python train.py --n_layer=14 --d_mlp=256 --activation="swiglu" --norm="rmsnorm" --attn_scale=0.125 --init_std_up=0.0668 --init_out_by_depth=true --warmup_steps=203 --batch_tokens=16384 --train_tokens=156600000 --steps=9559
Each number is 128 + 24 x the weight over its row's rms, rounded and kept within 0 to 255. Layers, rows and columns count from 0. Numbers have three digits each. The size before them is the row's rms in percent of the matrix's.

# gate: layer 8 MLP gate, 256x96, rms 0.12, rows 176-255, columns 0-47
# up: layer 8 MLP up, 256x96, rms 0.112, rows 176-255, columns 0-47
# down: layer 8 MLP down (transposed), 256x96, rms 0.0997, rows 176-255, columns 0-47
gate176 098:108129098112126104138133133161147118107164114101143100159087118103147144164138125125144107053117129119116095106124124132141114090154157151150116
up176 105:173131151130131116094167116126170135115089119139087125105112142139134111120126145160148107131103111139129114158152110145109165122110105141140125
down176 101:166120147150119132080120120150158126115098134121140147101101131099107129152161109130136092090133082097132115095103098113108139176118135137134149
gate177 094:134124109104120092098131121165152110125170111126129161154146115128138095116132119108118101119129118105149134158147108161168147133115144108116139
up177 092:136123091065163103119146114123115124158119117173178118165190112089156131110107101121133116122130132138158160144160142115139142175133132101106159
down177 099:131124104162082155137142160090100134169103143146165130135152124092149153144115181119113120146113105133148126092124126117122177164117128163096170
gate178 089:115160109151142122096123142125103161105131113129122148140140119151146156109094093139103128124151198102157117104099136076096158152097139097149104
up178 090:122157171106088162143101129112099148091092122095120149138136087104108174109139114101131085150076119106121125092076147129144107132106118139135165
down178 096:106083128144105167132112137116136178151141121100124127125127114187143165139124139133084114111155114181151123119147133133130143112141151179125135
gate179 104:153119141108063153170118172168131128136142101113134125142127139148096117099127142106097102110104147098133144112150077125122078129189112136122151
up179 101:123159122136094171128130089106165099127074142170166125136094143133097102161109125159133156106132117137111074125136140123157133138130151143155120
down179 098:147100155152126115092140099101126128109144139117090105111138109144157140139143122142190118171138158117139153138101113164116111157077109132136114
gate180 093:123183093109117095166159158137103148128102122059119147159072087140139134132088128092154099121069118135148104157118126142143123111181140139154122
up180 096:113137100129140104133136176141175154135129126155110096130111131134130141118142129112106119114148155108132168121156121135153123081134138131149131
down180 099:122132106163167132107190118126107145120108143111136160133096118152120145130132163099132139138075088132108147120101088113109133126151127132143123
gate181 103:121109126122114121126123089156135156121157117110152140109099091110124121132113086113130131105136148151099165112134117123185123138167112074125138
up181 108:108116109053100107118120097179141167110120121134132121114145090120147127122124089106105100100106134135112146146098117116126115128161142125137159
down181 100:136087134157136128120139164127103148111100152143119126138137140116118147099122168144122141174116119143139150158125146135131139139098085150147094
gate182 098:132169083124163131107112144132132131166097087120117151097112108139109122089143107107129160095142107121146138142120113140091105079092117105126105
up182 093:122133111122145140098078182121138094150085112121133126165135157105117126076121137102122143121141128114165111117114154166085130131089117121110113
down182 100:131117147103144121098093175117114117105109121131154070147159146077095152125101111125124133137181163144168108117142162153124170124071102108108124
gate183 101:148173120168151151104135148170106108124152132122151159124128156130142150135166123134106133129110113140126116121145124169125116114160149137164128
up183 103:111131100155147144147127138126093093089158175146148108117127134091131156120110092122103103143150118116104106108181130127127138138139124145154133
down183 102:133133091129137132187114133123147090115126148168121092126155067150129107120151129097140102170164165153128098160143110125115158208142138113120161
gate184 107:136142129151127098145161099136117153120166141142117122140108156124130105133167127097123158125104143187114135127126120086100153142189094093133127
up184 102:135154108126146119179123108120123144088154139138100159119110093122122077076131131142126105184108142168129096116148106112109117151150141075129105
down184 101:127119143113090111111112119175138115128128129115122121076118130149134125106138159156152123115129172084105142115130129154133111118096139124110127
gate185 093:167101099154089174165152135122132133083133145110144132134128107130102131098110138094166132087151100135120115151125159146139130130117078139105125
up185 095:093132161116145132071069136107126135159131145168159116126124182123133152154152136161098117177095144119153117095132134109102134154125197107132130
down185 090:107124140132142071129157125112105086122135144131092122120122104123130095103118058127126113117121078120109135180138151105129110119153160148191156
gate186 096:129158121132141132130133138148129142134124059140116099128134137164096157124134140166075131136108137157109147136120124158150108152111087106127093
up186 098:117130145153116131139098110129130146119164110129116129101119111157114145149094140143116123094134116130153179114165162153112123132140127125132119
down186 098:130131150117062144100094134104116101098110148145152142136128128122134126112151106095105137102121138183118137112134173096134138105131107133099130
gate187 115:151105147187146131129169165109113138158154129080137164158151116127165121136143140085087175118123146117132143098142099116159118102115146116131149
up187 100:125104132130114124143104168176133097160121155121116133156126112120105115164134152098123148151092123108127151126121099174173136117112111139153165
down187 107:108173094097125180100103135105126156153133097138188112121074122137137132127098101134120130084117158137090114141135096117117181108119161108118145
gate188 110:116171134117134129154119166121140129113110114105061151128119121155144140137158142094116110146105085127117123135160179108101120062164151116110149
up188 106:100148138099088162113139124123128107123107132104126169114156076117134101148116139159110139151096105103126119087118137150149151124110119197150176
down188 103:120101143145129129139163117107072157116139140110146095117096150150150090102150147125136100091130130133117122123136114134144128183152114101102099
gate189 106:133190160121167151181119129126133135123173133136132131170096148138135074136109155144137150091129157142151134114123091136114119121185132119100168
up189 098:156137107107138153142127146139093101082142109158119127162084142150127076130162136115115119137118156155110089112127137103098162124155134103137106
down189 099:124111137097135091170123126159124117153086122144085121100168149111137128152115155135099105138151134085124166097112119119131143120109125128161131
gate190 100:149184162133125114094124104142110098117114137088144125137130077135136073138139133145118075134115136138121142168162115147128129118166136159157148
up190 097:128117086125129131124179153147135159116162080098102120100096165165138159087122096127109171117150101107125135146109120119169127098128102086107088
down190 100:144174107125094114120134142111100133124130127097115105152090111138138117131142086149098080145164127137131135149141157165120128141135117129183107
gate191 099:102150106135101156143106111145132147120176152137108165140149155140065121102192133113132136145109153146123169130100146145154109130159110109118147
up191 094:145168143111078135100085139164128103097125123116131141145144136119141113134139095146110140110127117067107124115139123110133124130117158147128091
down191 094:145107136164130100127132086121152077158109102160140149110107137095134147108134181130116162117163103131119167139101112092133155097139169144131163
gate192 105:085132159138097114163118165112150136166127133115131153130144110161156107143126149112097122067127073135159122106130122111120120083134175132143165
up192 102:140137088119108106136148156111123130172097145130140129120164110176110124130152123098131065141117117135136140181109161126128116086137130097180117
down192 100:109136102109135122080127135120150109137133126138152162141104140083059129096117095146118083126132172109139122143101109101117102173118104105110150
gate193 097:141106133161190132112144163158079116142098116143132126120155094112177110146116167134144134150146126150152107131127151106131138147123086109117132
up193 099:155125136136082110123118128171154151148164135141173145112139094156121132134127118121128144101133123123173093135101151127142100134149122079129125
down193 097:109133105109084206172117125109086107137075129091125106132120155100111112159106132107140134134156098106093138127140106123103159127100117144093156
gate194 101:099119150140098110120153112170115140133188138134128126137104143137118089145125131153155153134131136180166135119131160111085127125129086126121110
up194 100:087146139082127153148126113156140091158112142157100145143098105136136080134121136139058138110169103124107103124133166100153142124124180142152139
down194 100:142121127090117140111106185131147136099156105133113080133140124113149118134129122117127171102162135165125149116130115127145123099099186131144154
gate195 096:147132125106116105099191137131124159128149134163102136118122122100119100134103105148160092108114097143114119128110104134196100121139158129115098
up195 098:110140099120122142176099072130146143139119095173105115151144144117132144102138120147141135124113139107116117081173145086142139137156103141137143
down195 098:140118149151139133152122149166127129178091141096170107131133137138099130134117109133128142136159158113141115130134178157107118106132108150106210
gate196 108:150177123135099180120133125114110114163123127144079115153086155106117121144121105061115129147110130164093077122120123147156118138147139113109140
up196 107:098119110145128134122070150100158119149140146115097093146168136169169193116109122116067120103136134117105151128159124124149095105119120140134170
down196 109:158153090130149164135152125115126124117110145120135120141108191110146068140138115085140099142142118123105058079126118132120156170173120158088152
gate197 094:131146130119153130111123155114108131131093140108145178128112149116113131141163058144104103156096150108132103107122118128114073100161155094134166
up197 097:161100127062079129142114173060147145126093114124131133116148150100087111118144093109124110184138147103167121122113146166140116093143169131140104
down197 102:118104107071111139142123126076151171083125121146102098071139129072132124092138176139160101161166123139148144133143139152136167145121159141122105
gate198 083:141123192118134140146144181163125106143115125112092109112074107113156177107125125087087130106143102127089136166142134117111146111157145142095135
up198 095:065156129127141133092110146128105112129144138106163125123115152173101143111115144134129152118169109138169160070160150145119124161085091107110131
down198 092:137108164122163152135118115128135118194101155136137153128187105144144091168156165132102154095139102131097086123138098135149142136126143159148138
gate199 100:118194136162133135125133117170143145127161070115136119112087112157119150093110104133105135127103102127131122172135111144144122103136149145080123
up199 105:132182122140149174135101122120175173156144107125153093149115111149133130128125126182117113102115098104152102176131178125147131157135152157087104
down199 102:141138141130095152118115141113152175115127122134137127163164136119142133138095146171110105076157147136108145156135143091122130122129123154113096
gate200 104:130161142138157140116167142124104116115110140163136152143114106193130167153118146148132093163129120127090109104138133105135097135086127130170101
up200 106:156097147108126118180098129164115138113143100109112112078115119068183124133134126116114145099151136111160144123127118174144180163105118102120127
down200 096:132112084166154101126114117096101123139086123127126158125127144169131183139105115144139109126121125152140163169116151087152148143115096138126170
gate201 109:114094143135156139059135149123126086154119123116102161143072101148128118103136090142116123166129097116119133141128101186146124119149117103134127
up201 106:143147118108127106159117126173123145099160125118135097115150164134108098108133151113120114104124139149101143153145142082168088112146169171125147
down201 105:108127147108133131150165114142084072102101149133141134118113165110166105133138110104137136138131137123098132107125143136116131115126120142150122
gate202 096:144105101147136148105130139157130174115114128082091118122107158184137145087155141162129133125113145137106140170139110113134132062133077146120106
up202 100:138175115143129068122180118127087122153153117127140165107118092097116110136087112095126097092126103121116147146159127143098090157139143129137145
down202 101:141154115145133076107153105132112133130125080092093181117090090127141166108140057109140114110129116097082140131149142082132111105115132140167097
gate203 089:109139154096157128094112154129067135094161124125142090111101127097125113110092119133107126138142161098104111111090163120118130162104126110118117
up203 093:145125147122090113146152154125154147132120091132126110136170113121128162142071123098100123114140129100081178132142140109164153153129126130122159
down203 093:125148124174128120151125146127116135128131147179152086121142129112138159151135111121150154166110163168159110129146097083092145161143118169147121
gate204 097:129111163196166153095121134104131082148127112115133137160146139131157113111126182163132137136167133162140124172113100119124111137143136097134109
up204 100:130120083150127124120149124110136145164111130123121128103140105138141112164174141133096128171082105114110139099110122125155116084144140162138134
down204 103:137137153133112091141126141113117137144143142095156097164145153159105117144109140163100129137154127170124149129135110174132134133088126131104124
gate205 107:177115125171113117101117174153140134150130130140184153141130126150141165151151169129114112128139160100148151141107114149108135108100106121172166
up205 112:101128098097133120154140105115117130120163151137137111129149121098154135121100088140129152106123113125127133082099180114170183151130107102103171
down205 100:104139126111077135126128109128107124105125095094137125122136118170136108090123097132150163105109100140154082129120132121153114133147140106117141
gate206 095:137122130150076151154111101127092123133184121120160099092120135100107127117113115119170110112149129097107148115151103118115080165173157146134139
up206 096:154067152138156123130101141118146105170153137130133150178142092146128125141138091138113145137101118119107123142130169130114118120174073078119124
down206 093:151130131153096125164122108143093121145108121134107147080116222089139124085138153139091138100154097130102098061124119119145155104164144111160123
gate207 100:117142136105085142106109151109111107140179138143115100147164132151158154176192108116127121126112145100118088123124112167095139121133119170115147
up207 093:132138146102144149165126129116110137126138095116068090136147123062127137141165103058151098132091133111123101160096112149109152125143118148073116
down207 084:110140149129128152127117136100154195130107150107159153102119137157149098130068164148105148118140106156126136108149128125141129131132123081162139
gate208 097:104163098147147184114089110113117127088141121162108134101121181131135053130129143152155085123145137125114109147140151084119106162155125157106171
up208 096:130143127108185139130105154101066152153134115147138172152135146130157118110130116113150130152125167143119125147063109118099111116141091135139154
down208 106:130119147115072103148118097118165160137072132110110115126135128148098129160139147138114136110154152115100100105152149130147128124139174165133136
gate209 103:171175142153145115106093138169143129137153162139132163126124111143146096153118130092152148142090102140142146115141065163133116118117158119094105
up209 097:112098143105144148126149140107100115086138087092122124132132112139164140108135135092091132126124104075100111136106144150154121148138074139151154
down209 098:107140128115137111131158123149095127118161103122108105127097109132048140111097086092131103132128119112151112149156129195154102098156160091119147
gate210 107:129112107149170136179136099134091135134143124130137164112126087159143108133152108159145143147081128197111108131120116132094123125141161111104072
up210 108:183109163087124133100149121148176146135099120119094117168150132129134137131140144134148106128099133077135124107109100165105094122145136164121149
down210 103:118169105135195152108129133143145149086081095149149135152161098107083101110123096130159090144147130158159121135156128096139137093106145131135156
gate211 103:158155126122165090146157135151071087160107135120123154145154160134147142164139109097159121134125135100121120116071116162157128133144137124128139
up211 099:137112167109163120126169129134062099113151113119138152109140175142121129149118086126162140115136173134164126162132111140113116147155153095098116
down211 100:108122131123112201089113129150161119110140173111134137104130144105135075126128141150138140107154148153130150130114128140112113138148125162158134
gate212 097:116109134098145127172136079135105136113165127100144151136108088150115135137096137161151133109143108138121112141115116140093134139115137074101115
up212 106:164111156122128138122099112124161078107128113109158111166177110087142132158099135105170140141169123148123113141150159128136097112103168142138156
down212 111:159120123137135112125149147149122101105104128182130163133148130105161144107167140128070127129115071106110131111109139139135138152119125161117155
gate213 095:095111132118101138094115114117140116149140115120134155147112090114140134113079111068115111124114140126088126144138100118121131146147080142151112
up213 096:139118106118161156158155130140113127129167159175141149097131140145082183155150121135121156162146116154153128144119150142141133158097114073132103
down213 101:148098082130134135133132088139103135118093083148145088130139089170157121106125088169124159111162130114128153092150119177134122078173147107147126
gate214 102:142108147134192155158131120135088125150161145124112103185099139122130117140181129127103158151104131130120116134132142151150141127125148147102136
up214 094:142139144133156151126156137140127141092133137107084083131120121148127163122142114128160122153121148175105109133073159162170134136091174157175120
down214 099:114119129094135152128142147129101165087122150135116134139136143194145131118125182143139150156180140138117133107139156105162166158092133110151152
gate215 093:138104133131129132105114093121122154138133141148152130101156119112133156142208150103126154139133128076148106142135136142111160122107109136080151
up215 092:090090127145136102115134126136118145127131133123170142094099151114173134171109122145123146110088128102147162118125151104128141115090103161139173
down215 094:127120108129146150100100129133087122175132143168132128149121101166155158171128123099185075140105168089128125125090111110108133114153143152132168
gate216 082:101133115124130162122126118096155104134107149156145110150115094153112196091124154144142118116111122135156127122098155160127123146124135110165138
up216 094:154134150084088149143078157143117126132131138141110124120134171112120068168140128145095140119128121134098134106110132112162166121116125138073140
down216 084:113136132160128072111173106136102141172134111121160161099126130130168140119113119148116148162098121102110139102113147103094141096166102141103115
gate217 095:111143111175163097115162112138131083101107083089140126137102074110119070128151110148123128146057104118103139133164121125144119122130134131097138
up217 097:153159151142123144135136142160148133163154132152129156145105116157139136156123153161132146153134124129126086143082103133107095082102139161170087
down217 102:123142124152188070144099146116113179103144119129132145132158093147072069153154116128116132155104086148097089126135117096148099112150120124117175
gate218 087:146155119119147097090155153123180149131122105097094146125115064147136106090145100126115126107095137106126135137148124158135124136138102123165092
up218 082:141113127145118121159108112180074117109128104143159117104115172152137106099096135149140134136149114145113127161111116112145090091128168167130159
down218 084:143151110148137171111129078165130062098153128136160150135128115127139127083143150121097136124113120103090130146120151086168119060141121154159117
gate219 107:109171108116110135144163169108141118123160110149124148152094156149159129131133131145104113114111128113149160153137090137091139107197116162097117
up219 101:124146096141106124170164124127096160102112101109142137120080120115181139085120127148155113185094116150145127156121143139139168099102095123102150
down219 101:111134154145123158098174160108145075113129155146089142074144089137101115108083140094129146107126138098133124104154151144139147118149167137141122
gate220 092:168148098100159077138168151108118116109178062114123162096087118146165123083113110123094119108109134115105120103114138147134154154115102118128117
up220 090:124117156192118130094127116173118119122099154116109114090116118145081134127152114123132139154140105122140127163166094147112078062136167152131148
down220 093:111176155120126122092175129136123107116130064102134175097113151163094130104140091137103142128122092095143141137130151146156075080161150097130123
gate221 094:120165104137126117140151102178098120127152088124078141114132156165119105104145091156147120130109140176126150125142072141122102102128090124141132
up221 093:131106150154168126125139147105124126120155139112138138148096105126140149139126130115114151175150089100124116146097134155146146124151153119116085
down221 100:072130127141118104127133139171107117107153099084097168107117154146159119136149128153166132128109148161128125109117157156108118134153145141139120
gate222 101:113149128133142166089145107175122108140158153122148102108106114144131166153097123163132113151119155127151145146139122135101147134125115148103137
up222 103:116124128143100139114131125170109132101134154149153127153117137120133129134127153137140122141120144156125144109143132128135138108140121089147121
down222 105:151190171121122111067155149152085131156130102149149141099142112142168138121101111140130117097145104126162129135133152118127148154140146142116169
gate223 088:128164122131148121071169122137139104102140106151129158087105123150160131112124126122112148183137141125127112121151149137073169155119132129136157
up223 089:105128105166123100122135130129117106104097108140129110100103147138116147119170127120172137167149166110104136105123128130118131124145086119144107
down223 089:154115088110139132078172118155131180089137120143164157146152119133174100082100115130105165128113139144118112146118129100095146128153101147150177
gate224 099:096121087125157119142142142136105110108141095093098122141136092129121124097149127108138148131101108154138132134077150096118153138109141157204093
up224 093:121107146165127084114169108120087165132133113079128104082128122117110142102123148127119144161125067092137105118144150107109182138082158123151117
down224 100:146121164144115137123081132133114141135091122131164094097103173079141145151131175126095102126143169102159140167138173163136152116094098162132123
gate225 118:176171119150146121094148145143092099118135100122132176094109126152147118171104151105088154152128118122118140134110109107117134146114153124140167
up225 112:098103119102153141073106106115160151169071103126134113133156131102086098151139131155146107088113123117134147122146127101134101117188148130125110
down225 101:143160120138121160079131152127139070179124132124104122156107158136131131139091133166055169104130100124115130135109140139138115104169124113136140
gate226 103:142146170148095081096148140120103104136143135084147135121144135128032094139102120126136116149115103109135121124173134131142106150162112158131108
up226 101:103109188148064088108138114131096106110147171138146112145114124127107081133130135132107165108119113133143086145176135113118097135160155117130126
down226 095:123072114107154160125111088141142125158133125176096132137128086114152148106154142123148157133139133152084115154098107111099180125145100113136178
gate227 103:177101097126138118131154078128091140129092150170079153074156121127116130169104096115161139131175143164132116148106176091141130117125148128140119
up227 098:167106131105151120180104108166105124157106163134109149108139148166131122141131079117160128113140142106149133084171151115128110118144095132106141
down227 099:092139102123136141125149168117116150114131159110112129134115105110123144119122141112147128096136135204121139158113094117117099114145123095151097
gate228 115:135112178145128111133147105200119115068122113116148109128100152117141139084093065136122135100136125118105161147151137164115159119119120083136121
up228 108:094097110125136111153132095124073165135110084122096107141150117140119140149096125151159124134142121127118100133132153180140129134174144109102107
down228 113:085077159114150140118125101127135145140168173108161121173111130110132178127150136118168135118173125122183129116113115133125147137176099121086116
gate229 091:144136107097133108139129096153128134088166148141136122160080183142136154130087115140119099090114135137111134117145078131112138107103114149105128
up229 095:122098153161118159105159153167134129161121139112110119091129083143131115133135148145124173119143123079136153142150150146150125129150127129140140
down229 086:116102168140157103099135105161137098167123105147133079134080152148166146161116122112115154117118117085099177111103144165157120139093129144107113
gate230 095:141107123146126113176126128169114121096180085135115104076116134142143092139137125102167129136119107130106158114098123123151087123173127109122134
up230 086:102173146148106119092134119120133115142088174091114128143122137150105142116123138144086118119133127121137079143141114144147146113061127138167152
down230 086:129159181129142151162090102153090135107164105127125151115130168190117112140141074121139122114143126123077084147118138124126083117129114097127119
gate231 105:133102172162112118126122101158129107165128129137150149139071106152096174125106142142138174193107091161135114141074111145122149113138157130156132
up231 101:096126076149130124139090150127140159120115128112150133130126180142124128097145129143130096139138133161187135149125148102123100114146134103142064
down231 106:130150103175147158109119125104104100182142155112099132132133170148188161124163106129090128155109192136166145141141158137116123134126149136158098
gate232 092:124169120154099133139139164130095118131151130096099064105172140099185128113106116123139102086072129136141123135111131105112150129143115106122145
up232 099:081140145159099147112107114104177135142118151115123086103118118106145106109130112121067108091111116125116093143143126094109109151147171103155157
down232 098:127093125142119116129121135149101152115167091132136180122114148126085129159097198087159071161126180104107144143091136135112140132151130142118109
gate233 104:180146119143139130059147112164120121138122118151118148156145114092069075129150149132116148110117129136097098108143120135136088166174142149116139
up233 107:143094121145151130131158121114135128185089166135116125127152115127117098092115126175094147135128119169117099108161157112134149140157152125125106
down233 107:127144116129143107171084152131119165135130114092128157169106087079130153143134104108159115108076104134124156150120129125122147153127122085151106
gate234 102:113144106095137126120114125136155070107127125135105166130139144118128091097136108169105110082103113155100128121122126107139141114157137141114115
up234 103:099151131077101148122092160124151131086126150183145144196151143093139113141148169114091103103110127116138153104114138115157132136129135140104132
down234 106:142134149084117159106081176105112132101127119137138115163146146110134124146119176093134114166120142157165156143141120150122158169121103148124146
gate235 100:142122150105134162148113108149087162113129123117088153096149116119160117116134143087137072114151077151099131186084119115144147126164149155131104
up235 100:133135103114155134092137159144117175115132176129150107099157101106121097112139130139076138139172112172105156119142150126103160165133190083139109
down235 097:138125127105081143109077108092126115104120135139156123125125139148166109134119135120107137125159103149132110103123165130104206153117089139104124
gate236 093:099138121142157154150121100127094132106141124112156114107126143138104112126138098163149102134138146150109116142134126143123156120129182144125117
up236 091:137105154129136101154166087155102140191139144134114172163147152142141138163108136145149162152128125127117120155105129100144162099121132144113086
down236 098:132086136134118110121118106117143133193112177137148156168148167173124153163128140121127145111126155146097175107152141141122100117133161116108133
gate237 089:126140095112144151153152131125121165083187107127120167142133117124179123111145158173135142117134153139108124148091117131123137145126117121077126
up237 087:137147094099120119162139141132155149134123088107128178140117106130115165106142150141155116144124088107150134152095103156164124099113114107109111
down237 091:120101116133136193129119141133108150140140118155123127122119118106114128135115247135155165108130133149135112144140114091115129156130153157098112
gate238 104:085143127125129152103126111141114133166141097147139141124155146151128139120142148148105149155133066098119129131098117180153138115110083134175152
up238 104:141126101091126130127106143145123134137089133163096083106152136119114160142135148139111133110111184127068141159129126109154166128133128136143126
down238 111:113106091133146134127135158145101163140109162169116124106164097122130178109135132099105174128143173097129106110138162120140137160143096116161148
gate239 097:157173093114113124120146112157069138118145110147106134090068150130122155071106124139124088129148140126082110121127097120096117080147108142126132
up239 101:138115153136149152135125109136098148137112139149148143095120152132112149106139111164178129150107140101131123149136103096144088114119100140124104
down239 097:145107138154155147157144133155126110134105127139130145171148103099160149098141193154122088173129072148134140124108104119143137157109117127106131
gate240 114:122142096146142124141116121127146117126106149126106141129125106186102140130130139119120121099105076112144142153139132168162142080172135106132118
up240 120:130121073141133112120120106130159128099112128103135095120086096154147140133112130077137102113144094118108076134165157108137150091076146145121109
down240 111:141082128151107121151095106135133135082138115102116125133129132168139111126117191097112123117137097157097151143100138134132122145111158115125100
gate241 100:160124132146166097131119149133168105141107135146153144122087140129097078109119108108102147154131079133074130159102125123125128120114128153100118
up241 095:126137143125121123138120123143153082109145180104118156155080171091132086137110113130082097119119119149098145093114134128109108142132176151124086
down241 097:137130124118115109123128127131105159110131122141092104162115093141160123130123146108104144080154152135138123114125150164125140150088140104145098
gate242 100:126133121134179136104144097146119135133115130071153116132128131130145109140192068081141109123135151130142160126134160112170098124142107101140103
up242 097:130160146187093091109125148126111094137134132136106173085088110143124144107109143169070185145105080139080107154146103132119137124128164118123141
down242 096:157137138169108128127115119160123123146128154133116169089154141100147105134125112145078132127114073131150112124108104140126121116104132092143123
gate243 099:126113143125131122127108112162134118179130104131077116098131091164157130112111119144133101072122110112156111166144119084118152079154162166134143
up243 079:128164133138130125135152107114135156085149112108087093142133101099148157084142101140131164156154152179126120131121153116148160111140109153108109
down243 081:068123097108128126120092136140164165108152077139121093126135106110178148091103159143137131163128134141110134114099135121146164137099097151131122
gate244 097:156175167114138117099110133171101143128123140118132165096115121152130116101126123130153134141114156091112112122149136140150098112153137141172152
up244 114:157111176147158101107121143129129097104124157135153143150103143107133148137140150102118146123123164100103118096097124136146094142138070111141148
down244 112:083124111118119140144106153115147112079113168184155089167143164138171129111133154096110114151105159144114089125111154144146131147123101100092105
gate245 111:154108133140139096149163118136156134128108087131153099131112095118141140160147133180106166109131137141120094143144170159121115129118139088136075
up245 106:110152143108126127122084122147155134118113108109135165117135116125124042124097142145157161144135117149158126113128093162158105122159160117125148
down245 111:105111109176148123110123136129157124121121115113150163076143148124157139104124160139135159154137054137101137139156132096148107124085095103104103
gate246 112:146130130202146138141129090140096124130131143127147145106111112177129122117111186141121140098120059133111143133075132107150121083129134094168142
up246 086:130111104104140131153105143094155118137101083137143126173179129092142175129144079135120147169146160097166117117153127098105124154108110144105133
down246 086:129176143179112130109158143143076102141115138105118131112096114148115126137124148122141139101081106131101159129119139107136102173109120117173116
gate247 095:113145133115099126099092087152117126100143123084114134170121159119145159145130113099132128137103106138140063115116101154116166169136165121130142
up247 088:120149181092124138153120139118110103150149137131118160140155145112119122149130155158136127114135110131151158125132115191133075114142110153134125
down247 093:147180105147114104141149118170125127094122093115104099120134174089127123128129085130134183113109146117158103133112148129165143116126150132104105
gate248 097:093123189165136133162117082146170129142161107173100150042090127143129136151109144111099165145130134119114157104112135146125148127139095130133108
up248 097:099113180163106150129169135149140096117120104118124106138089124169107114137113128160095140081157122128100099126154107129091163124121134099113129
down248 097:104105128102122125111127076119136121131137135128095106145096110135137132134090138083121084096089061149134138146136147110175185088141127121135157
gate249 101:106122114133135127100136138132117109131143129099118147115115153118128133114129125122157137090149143116158148105119081116133112115160104169134100
up249 095:156115136175181118142103066183141160136112152126125102120134113121136123100135130126099175133152151140144121146119166134103105119120104137149137
down249 102:113094124176135121131117102124148093139119128152110154113103123107134149075162131092148135092166134126189108163108140116102150167199114142162117
gate250 095:152129107139192139143133093118089149145107101113152124121089122146125143160116125154093112130153103127116099129113141153127133107154120152161122
up250 096:103120204138083125098142156146152122116125122093085141128125098150126149073126115086154146151106112096130147173152090103091129105122138120134134
down250 098:158161155143104101127190110158128078098114113108118118050126096145136175125107095134130101152104151103134124163132101112124111155152115109130156
gate251 114:126118145133123107131131139143141095168121152150111118109090128130143106114146120112091155097122146128147135157115079150092161082121092108082139
up251 113:127140125089115107144126135132154158171101101139112106134146124087124093150140126107095147113135126123093109107184111166165125130146166118113148
down251 114:128141122147132147137082119125126134118120108128139074158093158086066087154127120094122128097154112167139112120132097162096163116151142120115160
gate252 092:127152169137124094074124183127119084120151137142172152136148115196153113133131146084146103165120136087087121126130134133151123105105165155120106
up252 097:113118119152115122108195091099115133132105124111139112118128109112134119109082123122118136108163114116095076155157137091106163125137141175086132
down252 100:098125118111139130129147123097138119073141128122130061126141096117142148138106157136106127107140114109119147178165116117067128109136126101105126
gate253 091:118115107123142132127120120121121134175129126129142183097149083162142155129131144167107141141059081168113178138095113094137124127135123117123129
up253 096:096118116112093112092114145107141137143160123158117128117132129104105112115132147150138118067104121143135140134093144154153138144138127126109081
down253 101:114104115119086134116103151098103162086158174141128104155156148165150125113125064101168141131123150167136163169125122145144133067091147122136128
gate254 101:122148091119137126113106144124112120118153130168152157140134063150129131154160152176116110181128105115116128114133170129148083132169152133159138
up254 103:166165145142151156151084106162130126130120094142091142117099143127122154141136159127154110158121090126142121144134125082161136115139131143149149
down254 106:107174151145177093152089128136115137146088131176111110113154113139133123187141187128114131140117098080114164099127091147131122167142102146147133
gate255 107:118119097133152096058142132146128136130121113122142151116138110161137138118150146161184101131098087127136117164128087128186120052131124128117120
up255 100:069099090112135131093124136126146164138140152149150128142150139132139180146164151167157127130099101122156120161135139103137116089112142105081163
down255 095:137095153148130133143105137115103156126108131138195133185131113126130157136170138158152120105120114103143177104163147149104183167125154131130175